{"d_model": 192, "n_kv_head": 3, "head_dim": 64, "init_std_qkv": 0.0471, "train_tokens": 108100000}
Each number is 500 + 50 x the weight over its row's rms, rounded and kept within 0 to 999. Layers, rows and columns count from 0. Numbers have three digits each. The size before them is the row's rms in percent of the matrix's.

# v: layer 4 attention value, 192x192, rms 0.146, rows 23-58, columns 0-191
# o: layer 4 attention output (transposed), 192x192, rms 0.132, rows 23-58, columns 0-191
v23 122:491500536476570447526497488468455463597543585485489474494436514503484419523504427490478496579542611528567561478499506411476572525555530506501471512318539490448545525468501526522614475476365511565470423454508556525545565457545602408582487524466542614593531488467473547418517505443523446547473475537526495536544463487600572446467503478502473542562428564506505465539494558538485557472489546508462405420417428593380566526544538513500456554482458517496456544505495463507563448499495515522484441473447518523433574549444572512541462473414504496381445475502475462490491500433485545499
o23 120:629445489585481505534455546480386514399505445473502541464573496498476551613527517453517501446486450568462450450557506559482467426503421483480533465498506466484419425588491470544475607500549473575442563536485506467464536579593502503441482574484510446442567532472405388551531412513487439543432581462479504498514561508529437546505466575452563455510484538509513527529453418457477503452593534542555576530462528481554519523446463524538502536549554515454601483493451468435477528481474475425569415493538511469591509531607458386486502405519473571530578507440494403469477489537546548486
v24 133:541552567486493451560407474583569505555573516536475558407483501442580484474463523499561494411447483584526432438520588471571527552506487438469477545517504508499457538517545419472551441484442541501522538528499547582520521480500464502441593479429490463542406467516539482510424435457452534490548482443442433450557495561521463453487488483438604555497497534503504598466513447494630655458546460429596396480475530475477447422610472461563562464521436511557488455421472561561443443522467505561609443492486556473468492494472498501479506530395447469454510520451588468467524548539539488558
o24 128:445457486531521484397532434561395617450447601488523443548529495506392545434398541453503509479585516383449521432555449544432502518399486543482575498480523504480462511464450566468536559465566449446553521480510558534385462484514559572600524568474508488479483539557544541489537467511621461584471473479545546504536459476503528544580503523517416481447526498469439540503545535437416486537493498557411537431514531473458519579460473485494537530475573515591444624526399522454587517464498473475410518469542421466492474415506497558474566503553474553457514493555558431549501478468541493496
v25 130:549454473482475568418458354534570553502532500552489543532428478516556576484497459469426450515525549507556444552524512587469363542528576600530420474441497453487610497464559491455592486442432462466510457504534477516509442496533443455515541498531528461556532517448415663510512575545501523480485448469440467624457514461454502555496471594481495480453526469502533559450473532492555486521519474440507552417455581433511461557571472442531438439513476523496430458527517491532483494513552460548517568421388594456506538513545557534592371544499494511513449508557537443571490548476475458470
o25 126:487414481482500431441509586431509437534518513465587527541520472498455440594461461525589453502513477595513514462489499465516499518400475424479490487503445454509483510521546555495420532513501499497517567504441479525465496522537538465516427553475469578605433430550506391518559465475597494493501489595505479504458386581556505516511526454512474473555438532542486435552440471582370457497643608564357549485532459491465522558526503495437611543426486552564500533564553446445469444576479524467514481527508522486583427492445492587406496462510536555446573453506494585549487454548490489498
v26 126:471483498514513537471522579491489477487583484448552500464545491426509510538548475489499449518497506561499507483502450539551387500533422312478495475600509434505558497538425476486537593419468465462378488484545487486421458488469414440503509512508534447549511534469609417587489471525411546523510422579525525502540500460479502552534546523527484550496562435471455554529510472492598532528466457393480559454479438533574562502534448561435505593622406488385475590496518560461492600548572591556486448449509482489427494440494546520507456552448481432512518568493459482469503463435564465537
o26 125:504468514501495346491495524539535470534450496528520540529502540541502501385488481516448513556469532463436417541480485469429569544493532610558558459549585514469430537471475562489571469532446385492575495496446435506498496517487514437402440555566604514518539596526480542492468471453538500498533423551529527387476518551488555458479479521631453426457454634603550480560457480468473489407430468524459508546464564490563410463466530564453421445444467566524523492511560480469543508471510511388567575474540465511440500539556447401479519535506507538477532542544556519513472589432430456486
v27 125:376368394495562480482483510437488463456455504451553470559542515422563523581578510508444531414499570515437445455568434602487598517499503481481439503476559530457460509533586556439463423485524458524562553587573524537471494590537460535495517514518386534503472493430523510506517465384488447563501580562514403507461505527507442508631564531512434552516474536475549511473518498556538520523558475472488536562442574503448498560502475444500589551485561544467499492469552547525509493496554605435438477413453528409544476478464520443425506462475439509422471506490449547526491572586417471471
o27 120:485556584474451551475506436463558486480516479521426486420584462507488541544384502457561455528466524494458548416524552569500469636449439462499566428506567439494587435490432481540568499546516496467497503378545599488558460482466506472494483361548615491520549500512506393487490516463508469453504406665522456528456518458446521493416485448526530479600405565515547519485491560516558613535539498455485493478490460474492471510458515531532471482503478437476499474568416486415460586424495451511516406538554425516507487513500551620611555525513509521494548511534508480489561516465535497524
v28 121:538514530566481492516572548520476466490539510547532562476501487550532589528528518624489481400511442490507553476543525633525508482434533483428441362541507513532404510414498535497515423547474438490561553428530483525512515509569458512503527470426446585517547461527377597458484466508401547504498453532553468516464496447453571523604538593419506502393477563445595423452562561503613462488424475489485592491468530475531538448504489477499525513485430520511575532486485529553536425555519438493464597581529469519500440435430494526501443541464438533537504462499485478556500363465533447457
o28 115:467470524531469468487507489485531562547561581531519496495445497545502409450480494459536534568497492582486514541503465392501525478523446428583473530440524507491621546436501532503494507420655542434497429492524403482457548636467508490493460481454474459559524502493488551558454508493516499376544382610491431434542425610464445537460536494491514491490570544612472502529425483464451580540531484529487464518507534467536540470591496558595465454385526522575404482484472474542443520436396504512435407443468456472606542506454503486514509535476567443488448484515514461552497576508564471480
v29 126:506551516597516457557361570473465442519436505504472448567427471512555524461435518376594474477538479521473461537567493492400509493527614429567461512467538436517575557490511510469518536475551456454491502520539470501537490498537553392519512585506486506551530451564507508442606544526535573468530515469470446518561534433454464501542479523529500484530529459488501429524399491592525440484514464503528504492528450510494607488527531460520547514467555361502558381473572545439480538566445485601538486466495343462397490506432398542490494564512446483560500503557498478533493542393462514581
o29 123:496521575514464444531507520459530451458481536545532478437432574488411472567567466482564625455478566480509519503452455441537491508543538475468597579515520583523491452501504494469603512514503525505550531432627540519427492439492504577533489484462424479401485556413417511497561490464567439468515579435562429544470463534539619435472461586416471510527385481457447482536463498439442530447457579418431553534495447445470583504523467537483506528480571620498568414552471492501511563453475475516463485515412575559520521477553468423536481522500556517455460543493494559572470446585540414513
v30 131:446587473532401417502501415534505468434546546468490478507555482463481459493471585479464490471554544475542588536502460513435490491414566578474471489555547444425480499491487577509489510501445516477499471493506588450494442583562555381471613516535462406377572527487565507525402486542521446553475557450493466372524476560439497550565430467471554447579502607447489462399589535528538424496421490474539521523501518490500545438527560513544498513566551513456513484467534517552544496429490559507504452457572479516455505519506587502524454464408517550668518518537544473433509577427508527538
o30 128:533555556495532594500548537544590531465500446392560462416446547595473548465519512462546519497489482552438529510506517446429559548477499479495420486463531513446432533387615451512483494520512478551471537568486438513502568382465500615526506556442494527494429521483419613579620565478481513565472367526473484471445435439495542488455443555480549518506470486532522589546459537437425474493523525571488471479499509522495482490468468477518431430506412465535521518494451454531506575593507450539415514563504404511512491648605517490469541523549540471449493497481424555460501430564552464471
v31 126:524520509484493485619496445532560464461428522501462515448512486471479458500465547441464478500614465453511489521509613549496424541561400481500559505576649523528499594431532529459523479499512500508547517534544524445469430494512505509530453535575563475474543521455591535526567556456594451525531465434510477472653414599455528497492532488493506519470545488513555453432564586400527554549561485458408458540498510517535420449488540537446510541391539465505449477516556473442480451467431381407435491573386488602569451491480457532519487452502465443540409515503494512486503519507409506436
o31 124:490542550473558522455535456377474560448581473502508510589464525565442472551481493474544472454505512488562473575423537538546510537525456477595545541427508382477562503499479473492426552458521398451436401379560492548593517346446458525486464574371489492493512474510456447539426537547536471558497512415501448551496537407521492535463487464566502479522594534462468561557543461532448533515434547565558496447425502445496525479502440429434545522449454502490575431529502455594534520560543505539501560493474573446401495497540489476497526495548472575543523435476518582416552465574513522537
v32 123:620453499479477495565437532467563454519514471519514498498457450558470434539521498502515492511457475427497469514461547588517528544500487503514416520522660576438483508601510565457472492537495506460472531459496440425493500508514612476509509445554503544509454475535524525444477470530534521503444519491549523442502463502517484407512543458486370520540508448517429516431415558519501508554453532488557527470447545480575552632529517449401509497465508588414452585461561632440522540507524454543558470483575563482534404485503561462508448532512425628415472457406642517450445516414463453488
o32 114:454561668601512410473569476576377448450436520525464476516473586415524501601544552535518546551529491547545516469454480422469562544397460550546536477408481454534574485444493566492403437541554520489564522480495508446600525438523496433523406487483578500473502425447538518540448510532520523509467470479523413536532507480487471576509485490553501468457525504452537482504486528476577544571502481505462395516518500580403463490471527524511479507571506566493526447436424447511490498612419490385564516483525484535499466547463459476424485472631570490517528450510443444597473446496523532541
v33 130:531392502467536502426462527544478487555488475522471566518516556544493537519482523580524466458524362484483532487524502538471504506527553445558592498515490581421521509492410466419430553527545600547459482480466418475563493533498515474499558484482600502442469479459496512554678623578437513411493456444494487491417492527470412493532526536333584453539473526543564513408531494463474498537531486411459493563466472442468548416471565535524498517512545456547454534542481542507474470517517446588527525467524565498557556480537591508380547508563493430482432493514469513467480417425458433550
o33 127:463506486574469459570538512466533574456518523489531533519487505471486514548564524453454496548394479506545442537411420465525532546532483541503401519438459511534542520442539466543577514474440442429541592510510518477518506418481524487627486477632485549480437467536463530511498519431470528523531513632500481589534559521503468517568513497579507518524583583433416480528442439464670420489525487441511501414546507529496548540525500492394468481477531527461370457453432545514560474541557575465444447433447451418529490454480516412512514462413482584457464403502594490545488432548492517524
v34 130:419497556535478553576540535544534521586478628481535482493489439439505454538577512477554535420533427565502478620481447442531436546438523490466542396459441551521555548438468484378482464457517503547542456499429540499531516512466542496465432531448526527424587600408505493496426568534501524481560524492561501605527498500423530498504451469502540613475497518450506595503528558471474416495552523495502509509457500428453478572485570512507493462398418473473453573511557516466445444462447509525370506518571520409440574435484478537488517537480550585516512534429509494475544602549535420409
o34 126:558409400505476472430511479431601405436491438610481484636483390530525456479442609395440449551498518499527518532555452465503492566530504433529551493538484501539527510586493454482449498516408485563540499468510419539546536444502570494483508507459476537472448497626501495517626499446487487554537526456481485455490533563504469513508485526546477422437472436484515478480529523506405587574536420538538502398505469519543527469467480434589423572527512514544504426526438425462553504443603567491462572492465466587563450508571503440529436515457518581451469509511510491452581501548529549570
v35 132:563469545514539572517458549563528563538492439496525490603442480505403479535593497509365528459526507477469569500506458517451510570424492530408588567458491431643448502434451447423486493452467448466511488507508437449442444547503507591471617452439549534487461522592479464611476412547492549553501520448460517511480504642567490474521520500423513415520542489486530514511583472501448527536523400388559381490483532541513568487473524524488499492539527530546562442450526501437490505486467483491501474430439499487427585464614450456480476502524556584484448581461461474535547497499481492439
o35 124:394461465467495569483474402437560484414466577560499437456564490493485475520452607599575492537475455422588497499609509467460486449498521466426375496470534546453462553453515531502472503491521519447464446486575538547523484537508541506515429557488433424531351521498586437529560553466488543436506527486533545517497597420437544542520422463473564468433437581521567384461484509536564515477490461575478501491559521521538529530456429550445487522510520517538407546582529519520545480548498469436489526471496460502483605570423440446475452540458476551509581536599505570487487487517514463391
v36 129:490501491510519483545600507457537533525579543466579511442557615479513548522500452409401618490547448484564435544435550469533426460406535534526436461531520498539467537535494430511592442560479562478485569530470478430508507520562518458438424481420470468451459483554490552463517605542563606396466483427526490563465497457520528491548409527499435569578512512459466468524494498519514394473549461600436411527422523578500465448527498515554513503467411493463387431552545497478561579612481483554455503460509532557429471534524500554447537526508502447449499579542488512520544397496475497439
o36 126:521523475484483503433436554353489434572467515448538542540467446509449489459515466520488422466465526595592553475530520405470521468521509418401632527501509561513575436475574527481509415541516495481469583588515447493539505452314626576521571571401511443478474511474568487531479465450439487527535503555442550512520508470456411443528568525504507565454582490466471540584511457526466515539518551528523518489459477459468569397462484467447445574483483498524538509453495490502424440412506551458549508535571539488475512484526508414472493471477543575498541565472528439506505621458458477557
v37 123:624422526499431479496517480556551451496526531381511597577485514471501489524469451521594507549474540475473593501461425514557487403481468451481486513563496583490455412516506620467494532578439459493424436483495545492510491419485523522507478481471459580506504492551487477472567631494526506512571564495380558458564501573325491506507601475548486526492538515510578475530513500485538436596520467398445486478513464503475500565525456465561525463538484506434578487557461581487507446480393453503523519463537478483478573450525452540491567546546546435543496435642520469443502487539433518442
o37 125:449530491522510478479407608492459550421483480596421424508454538460580543428628553531415525555457487425573462381496507427531363481456533583485549552518514403507472438502503506535512532477537436420609505487484465505547525534457432588538556493514480465562479515520449503525504428425515576496409430446478487508436414436574598503484512492457468500533490464568444451548457485502518551451433621562580487472536534519577503437546476561529539521454590515449464503476465466412537505486487544484471509592504499523578498600447567535502505539487539544545463460419524492492454483502465520486
v38 122:460529539454413436488488569524439627525508559551510502512459434428567491487484493491454448470514522551459435479573445500572455519545480514514496491481556399529574445465567462511467560483521502477411493458562511540522421544535590465462509472497436479535542439517540517542471522452484501422511425530518561525536468508509491574553467565451456476480434489467548523626593423492522535519584628451505433484515481456599478553502562552461589557465493513484464529456514470525554517534611506475502545510603396624462579435551505362417562539511501426448509473535497379483468534469532453481
o38 123:476427465452489494572490452485496527496465401456550518459431542491564432433573490604594532513461488499436526514469538527445655529468499553485460520552466613470529519555364621492539538447443451543549366519447503498499568536533519429526504491460540511475413546502464406526474454527597451525493517596501483502479452559490499449461551501529465514488492499545448563392519438497433522514445493485496551428360540525503555525461579567526475563500481446508532530601504514467509425566486590494429498461448483432509428559530539425594506481505564560501523482519544457499583455480528495466
v39 128:513492466503564519525556549518491557506484473460536433540492554464465509524436537407535502537394442479451374441488562561545453603530551554454460390533523482425483484504574488462536538474445542599416462490577508526503530438552511496593454512521599462579430529470568484416528433455565530531509561491541557488493511469522535470512526471505477425439474458577568540469627457408454488493441500547515500444421474486496614494508440548533404400391538522452555536568474517476435490533497469467547520519464480512485517492559511471438519412460535536525539481638522541525538458506598486391
o39 126:456512435514485471507480486388510447424431450564525569440509550556569464488526450514481481515541497507446516481531513540428435450557350610514505451422445437498540464443413457507460521512571407492500480574510515511488470511459465501527478433470514558482506432455460548516406501476435514429503490463547493477472528530471498478553494598468549496536412597529471464562549455629408593486529517470546583488553529485523499419536561469477523607588496559455580525474531532542543473455447577503450521426553506442502491512411503495562527492626393416560445512467547548551500515535517581581
v40 129:529446430502525541492538439608482494430522557522475490514450608511527526486450519501529457525498485476443452521478567503553471486507430426453499579485432539437518562509481527516535544453497464465493462541452466561470467476536510592530540490589532442381521518570522530429497522504504607496373502490442550547508531543561582478522517438406438524511465555525415544465512530534581484585475536502509523427512517453421514461464478526490558517470487402496449615428419541414464399487465537585447438603579442563484534497410447523522467477438444530435496568466492462443521635630533477499
o40 127:466525428495457382466421592604461519498489495518540496440514382466476588455469566445508524474506596452546578492441515439557531510449499584507426522538544426472527392461519477470532540484521493554493608567546465528519448523383533427567434497436433546557479433566479526512522468450519508571505524455474417506520542574492447513523488485618503462493548474450517501418555432466477529438411491509563492464408470410509520550456468503510525441555505571585526474519509443610526599510511483502545557441446445483470430529535549559529467560600505471489495559515476567510521435416487580469
v41 125:511420566516500539492494552472526513510392572590436501454550475593558488468484431509586537446604647489439458485491514550472432501462584536523475459425484519488464388440459460554473440592561420450530486544462496511492424440534508509520461537516487512458558511520485490515506465457453507580563481562412614482486569485563463507499495491454527528568520537514441456462500420500620449517521464537459443435528449525556450462460477497552550463462548513490555539431588517542536602407477452531399511419493487513563489462426549551447411530507625444419527587459442522472478503518503494483
o41 123:449502407445595396487535518581405470527586491437556500575517443521531547530524533462522480536518520485380495454542492346457487558510487430461394495571452492556489512588529476556490445557566503543467440455484494523560507508491494602498547465476424419470516501487437503482535532512467537490435566437547553480478578584503530483507533489538464496469504474534517528470483585497507585538514496479586525600583508531369473481528485580417474515496478559598466400497524508412459537503562540439522376530432476410551451507465497503584524537462564489477537518537526569507449513416414503448
v42 128:522472529423467528495497567431464496493577527486538499529563470501515506466442502555609501578539543556545467490499433538435525507393524526473494533566442401495494586579447515509475407366483456452512507493482472524530532476544510448536442572525499581439458412402470537555541460428491470424496580440481507584495513426519454397535516422427489505531466541457518527543557580437561485556509542517433395491514467484620488493471489534469430458505422512481496506560476538480464489451592563383505422473499517501519505572543455540508539566434577600578565519480564412493519511489565506611
o42 122:594539456593457444474536462510530393454528434425486410434539502496485518501550564499504527424481474508534500463465525512442516561581494488420463557456622520465434448494502535497514535598468473540496533413544487447494500477422485537478483554567474527467522533565454464544511530534574495526517468544495518300497502577550499554525475575479534429477514341543538537562488472492497531519442412569525516567351515547470435460538516397510445558495508528449446489468505535550513437604519490497420553505534495461512469470444518603557522492508524393579534518576544474499503551454467481437
v43 132:516433507427495572441483569360571517475451532565428549497472489525541622499517504440489506453518469536542500505464549522566517478486511477496459528532494508446466511549427516574380539545368559492507548486574567531449521506517440491471563511537449440588413568554466558546494510441577438552531467465395492590536499478496434506518522465481450399537388500519527476524505479388504436461478523511525556566476530488487478543580497509489508540562458464465510519394515466406491496459530417476420555574527477496422498538450611510448593515451560632472509537462514496518525488467414586556
o43 127:503520499557502501487526436599581616562478537527512489470482454578500436489506489511440410488394456491481517383528486510490510600443502474554452460499594449545465431534589558510539450477527500550435503510454491534466442499463415519473465535463610520451514574529471443477465483501373492476467520562460510556518414520466491548492428482482482492483523501364526533540494478522547685536518490546423542466463582583481464473541476494584556497496441552477526538464384545530555465477458603527525400490499548443566502470433501546476492477565530598459482570537459568446469432456536440474
v44 137:559457439363483449470551448500490483557528438595496451491442489458418540434489463448499516443501500384474448430443476561459535546502552494543556506494541495487506501520569599427613562564554447466446535538549527531497488505447502531477508502523598478483495516512484414496457508483549538569538564486514562489457491456548562551550473515503523488499485417524510459440472523472476472400519513518535460542341489375442502454518378527513568589591521561496476512568550496510518523485443624536437565518523487560535483535488376569412498576479509501529597463424475536427429557464512526544
o44 130:401517474559486468549527529470513502524523520472531521546498562473520522472430528590464512458525521467536605473539528336491544599510430528506551419510482525467554483424495490535486458422543522514594571506486533494462514436466453443534485474651433485513522593432507461604560458597454481410489461445529456582487515493520469455576429555423493479521421591492487561464588480554470404520479456496464543426550543579548480410420546459464555460437522446502523543419531479462479492471527417562556428622472486459469510421543537484566516436532518463495528515469484513476592454494528513563
v45 133:434512480509446566535491542448485470539537539563421453539547448458492514526422586471436367450528415469617512508551559500462536416544542377565597470499504587606554549457543462513520420462495502484426529524521484567509484530560436373514552480529483517443523474510423460458482523507494540514519537601391555445441509601494452479432548459556426467502528517508431463498596538439605491517474504510577404540578558517475502554444561534528462396532500473504538575520490486517543564571511524512436538469409446554476451530527491479546520443492469560448508459496515523460442576479529437496
o45 127:497505518446490469500549559609572599496521553611508521429435437479497447542493535476595560522547517457423462549546479623453489571486426576458497509563422572476478481432478537567542542477458508456544582572483548511562592459544583620431553558461497498496507506574572563504503547457531483474512440429508396481454545440495522540471495556477547530497536429462543471568527503563490465509502471440505471539466545492552506434590414495430536470501498449521589429504565462493399447488486516501422465446495499391502490443464492403440539457465583515525504476542443462445433402415498539513
v46 126:450567519476478526597547532463482592437575500447553489532396500507468589468499491527540556498545491496487531545457486516569449437605524510549559405471426413546563501592455486461428514505518526559545456560503446417493507486592413450485457542510505471607532486501504530501474444496574485437439523522492486347524529628570519541467568584388519434449586501417477502507510494461410452479456493421509525487518541456474518463439492534533543419528489506553461461504507496475547454463554469533521475433564501395468469493429497457533443533520516574469632495481531453488485523478494656497
o46 121:507521521527481513509445532512597509547463483490533540456551478484614446447570519483536591484465491546572571527539537576488526544462543550437521531404500508490451562494503501421562433513557561445478472399535516519496505486557531504484513516468494558541446451544500576446498494432424412602455571391499489541502498519445485476432424437510477489489429553475593476429492493436505487523529496522458513496460534575523449460606502398556527564437449551546506568541467498436525488495451566419453491586491434583561445418500497481424454479421517343498489486483609625498480481583429429505
v47 121:490442482469522433454573401423510471449484534521558510499401480556471434496539579498487527538399542436450480535519489479510524486496498395626417541583540472535380490533462435517511460494529532507452458569521409478579454436619591562456539507485544566424425509414474505468525519516498534542586543530443535521503574473529536539466446508516531493352566509463486442557505447443467530469442571524573494558508549430445533467550560475512488461524574521465495481491571387565470538495570480550434505516468491472425546443522538511422424564460519485523443563450520508569495564508423594520
o47 117:550434469460552563497601516524447489496533418690495561509483638516485520507414428518583487527457504540561564512551489504523459510562506506472483493475551496511507526443491476441491535526416549549466541500582562574525597549378513467504451532514463449545566526460466474434517444492462473478534489437463516503570561544487440485619454491506436465523441521499464482527474516570529579503563513541458491388518489532466431545499618524496588501511459335490579543397463497449517511483468504497513421520462453518561526433476437472522508541392556549489469541484457540472451480468396461452
v48 124:499479534580438530506386475408484551500578517496450512499529468473436480448510412421549559498515524527451467546496511570453455437592398480434512531438502590533449545414528419574453542512516524481451558617514437482435429589513534448493449463608449524549498434482443440483460624477520493540532601488467467473527451509482557476488376505452527546498517473539609501527482517436524545442453524529477510485559592470513539486553482500460562522484432563373537432528490596478506460410483465591529595505504420509491517572541543461484556478562556513439457474492467502533553577514542547481
o48 123:477536430542565528485591534570481527511488428532490450451488563454409457432536483525513512494404463414621465411536528461518506512527587527459537489514486595499507468557576502435455489501541455484540556410442496496677515419523511488552546517427502477460491514422568511444540431464493417441400510529485545450502459406550525497383524481532519486502433515488416547506595519600389508482580515492582505456446547537551531553451599553563417473488520646505497476497512487522488532560462554481455432512515523512487548424515462528458581438477510504525492551560527485427522465509505521449
v49 126:421527539541523515487510533509521497558526539449356580487513496521512551558374446507544497554496548570521512517413431500515435454516394452464435492486523439554467454449553415424533535520577483465492508565496463519505531404458459605448537484447503485481512453504547532543570499527557470417450482544570422476521529410520554481475396560499517381537427534498605503507593520496539586540466390557498435548506445525598546531651496457521518468591495553415456503479521483509491499510492522512450504555389576473519495496491490517505480522551454583517518484445517556491441538408423541471
o49 127:526544423533537428535503515482411455503539516487601474460497500404536416558510437526453439538483515507579419489584501552505512508480593457480538546470534473534506578552441535505526502479513494347578542485451489557515445568578510477502429573463484514519538526518472535491408524480503497609598476483438581490428554530492457535416513504495525452518558459576541530603509580521470477478499528416395513478595507444450443462389476482485478475446467597531464560457516465500565538498432517633470524499512503454469467475426449492576490497453541574531483516484415496487512439561619452382
v50 127:558465551481548524563486466545479435433569487521363521562503490447507536509597432406428604549441476567469518414602551590560514537491497532544442506520500435509526460517389583560611436436542555523479567511431566495495466487476516555475517449479507513495509540550451521480525482476560497565488524494546456406479410479384456477407483480500493592605521576462591459538598441462456465460427514382547511496487517470575433478438459531530528553458459405595484513563512514460470505533531502497468541537431496449504548487514539543451486462500487449466564506503485405518471573549558502529
o50 126:422492559458513544547468563494452520508472524499561516535566472539466498529442611560531483441511532471353609569496592496467521486437514541475509558531532462493498506542629478559514497521488420465609521497589446393481465445522499531482490545480411580457530527486561503517485524489467530447479503530517530410569519514567390454390503596480443482476447495503414503516470425509527553497569489553496483434475382524446502444505522475479578455497576421452451522534574445522490539490494538535469464452474429607544566421462465534542495496484457575563539416409500612531500437411505524469
v51 123:516529440525461463552531462414430538516473525416516558517424521457400526548504392430587492521555384566467501532544464358563527492546544537529540513513491420539492475483501458458527589459433508425555452446531410445508509505558503487558564439503497438498456432520554514512520478542525449513519540607528569481416487471489445432507578483517498611596464546457483592461421505484578483447485486495569469485573522470540540490533510529573475470506516515524548510527521479482529479444623467478415558472445508562565542552511415570498525574395499545422488471462496513528496433622525517392
o51 125:503486584494575493408514481574526463465516522525459468480559440517551447405480488529504442454459496453530411519513542530496571538490602498319403529492537543540547467414470529510493429554534484534558487561495541533497463513498523527404526443486488459428553422504431509525504528497508580475581477465455451482547562519519596534512505575478511544435466519647517475489543379497511467480635502532483498464444541481519514544389512511509608619565462566492528532500483501531370532512568545489510424492482499565479406494451546456545440438535514503505469439418509438487453552465496487584
v52 128:449484436537549479544551480420481538431563417445504440433445532424556499496541571530481408514454477493504441419548433459400467489523508563463436578551432564516520507645464495376592546541522472531597425530450488448553498526558486506528569436531515557484512381532518468559435482442450489510541485533468539555535573555538514463508429434556545456454599491575451481496551563448536506473446497422488429455428503585506485424566499494466480550554493541515518482551426499525529409502451485454392583533633480517575471479535541487516498498532560461435544545510482434513495462493492541535
o52 122:547540445492501452457452525537460551551508533514436522550543464509563472560431569467406540469507448496586537472509455581518554502557477495481436437391605480436515592455485493515523419466482518493427449605650520512475557497490489433508498486532611481479405538481549463486471430587553584461489491423525378442508482462522448472555553596492434613517420557556490531529567477465449490470545520523501522553484536441508560517560544481523425467527371450455451512510497483485486507442542433479460479642550487515436510417529483534522466491409499551503518469581544583531489517499508555441
v53 128:507538475475511451503505537442553540478434461467478535510480396477552503435546500461471476494490592504470563489473545469509517561571442550542479558545500525516524580487407430510500452567492521574417432439490420537518486481521539516516568485457438544409534580474476596644453476472563546540489538450464444620486455490466485507472566543561512444444487488458507564524468611438392471457501495530483434431534514581578480522548424521473473509476589497473570517516499613506516535482516520553543445493550599516499429462435415528530600453455380397604498500547455461446420544456469438481
o53 128:500532547539382498579483468452536458380595423590522465497576531548403519554436567456541459498456461522442524501424485473496501425476483517433552518459465514561477481565544619438482451550506431468506510530510499505439522511472513349489451540499580415408566532587542455519526521513506472509473401380516460500462453398513464485593495449421510545559566404518503466512564477507505469519432614487450550589507573583549497524571486547486489568479457435515409541543462465516526504501571524548485537538464589513526506563537471488575505524532483502469465479519462612464540517451465460505
v54 119:428434536409519491419458476467455533387583568598512477381485544511536494569505407482547502534471442480487503518512436543494499460364450549505448481488438564521512533607561523500510553495507505463429566408493555501492515514500453516403412504475540576533566417535514471512517553499475499602466520472494557542549509579560528472545428528530436471517529543542471472541422561503533540494534426560466461407491529548564529383515458550456436469589581470586512443402575595450525497485541560530411518488507394522567468447495527548574521435506489520561469544486543495499537465548500510438
o54 119:501480445547542345510409524528394616547477468557496465444526528434439492482453527490503494426551496504536532541529520522554526509481506454548425461480562544559506471453527566516545472550496542420499448519464403539558500444417520534524545503560500537458345621479528435474485476481515597471481489583547540456447457492517421499473578495436516551460444492490503547394551532516565497474505502524655468611496469456521477525488442463434464526477380597476562544429431524479444531533520395554594497460517497550472495531536508465502465528500451474577519510455522523607483556522529455550
v55 129:552553475452455521480505551486500525517447511559520542526528480414518513505484497487477528626572548510481432514463500506548534499504549519565551601552430489450407427529463562423531490392514542533407512443577474568450408468494408511333471469588501449484549483445429508474508589464476498564481428499533400522502523515518546518423525469486546542491547483541595497535529500558577452393508406487552532455496580586479487493551586525474479490455559482417476516529498480494527518583371536512532378513568524457563500541423468495614523499488548429501549480476521487532564537516446415476
o55 123:481585463517552506559499543498519456551532526484519474429521465501513465464401430453531528402469527421433559464532538503496416436507456485568472435485534407523552550516524437599516673549438522449539474520456515453495560479483540385582508474441477547487492603571467511505583440557490462449507518487530571539488565507423448506541500514506520495459438480562405527511476578483484496587464549535401559538480567524531464539497478558477465529455443563530429426519494528450558418518567490505456687547483488539481481463503562503390468455535531537521453514466438469453517479436414582534
v56 128:511494565522558569487509599639419486575520543515539544559522587508503576566541495540480451483461525451524504473519515399512419553415500456500519461395504529446543512438474433460503385539438418522505535504489520603421449488572519497483435464483566440551530454542543436497470483493503445484487501490369508441516422477441563458491459502445516596534405489474470481429474461468403489436430506502459596555496550481524455438543459459547467498462501503490525480503455496512477533500524516492494522497530567628543543493511424469599565549463451596565578511555599478567486492561397422521
o56 128:523487473518599546426443468394535546417460482475444480534503461459472518547461529525517490450551596531547516466534492490512558456479514534520489542571368505443601410589445502421443501405505578510514500514451470508364457431446502493430461561529477509448450588499528521563460465445519483456555456559540554495504575466547464532497447555485644529519664493526493479585527571506480532479484443511490487416559504489484450553579459556544594524519475611434453461507546539470547452459561501473500399457466456509532415465550531585452489523510508530527445562530450513424462510519458499566
v57 123:489645413517440519399492581523543482574550527564476539545605488414485503526542487450526451552458479505510506464411496528457494470480471558496528534531524441482475437404527495472508487473492481479520448387598494467478518509564534443590443490443438504517422499545552552456477548568558463505557466512455568452446477599557519447457540518542448344488624525409501537543456477488533548544473440460534536538491534529524501496541589536517484568484481493567467580490513531500463519475452474471485531546516506406501487504649463596413525573458424435458486547383545523436459456488482565463
o57 117:520450563442493453482508429583501506495431429491474447411370517494486532496525547574527469552506516479524491488482486546437459500392476509453438541517404433531579558455546531460588495512440460456511459504420504527471601516520408605506502581535555410551603430413531416576567478497452498479484478459485469459512528481431541515515477488586515550463442517590574485549588535573553442517429515560511539571506451508480525516431465429592536512398519493531549610541434501550563468462541497495414528445531595481490453482493535410487447501506566616499530444461534520496582472523499463497
v58 125:572574475484470530595454502481468511491579533526413492412451509513491491480464495510523445467547444497452459499496484439436538546573525596467483504538417527437418491513414411413433456593448537573457506492483550576512522477470510487493457497559548584466510460548606561502538433529472475588451528523504466572454548447435610606428520576478441499452563494484451614514532421493499548480567451449485440515535586490531489523500458534548491515421504463445406375522441424479510561508455502463473477593397468521520571503546513473469456461506498522498497548437545550405519494618554574526
o58 121:441494439533497548394460434566575531526523466568495512504497390511501547468507496517522457457523478469525530538472461486538575491461507472450494471481543541508596531613548491543509566447526483390488457561472553438462524527495530475481534488445472496543513529469536427436465432469487639546526597410450497510484457463562425487522525507503478367508459472563469542572571457459572535496432553498475548531477508630351471576513554337410529483567528578600545522457565485529473465502518497575489551458466529498520483507479583528507549479475359490476505448549465446521468509557447495541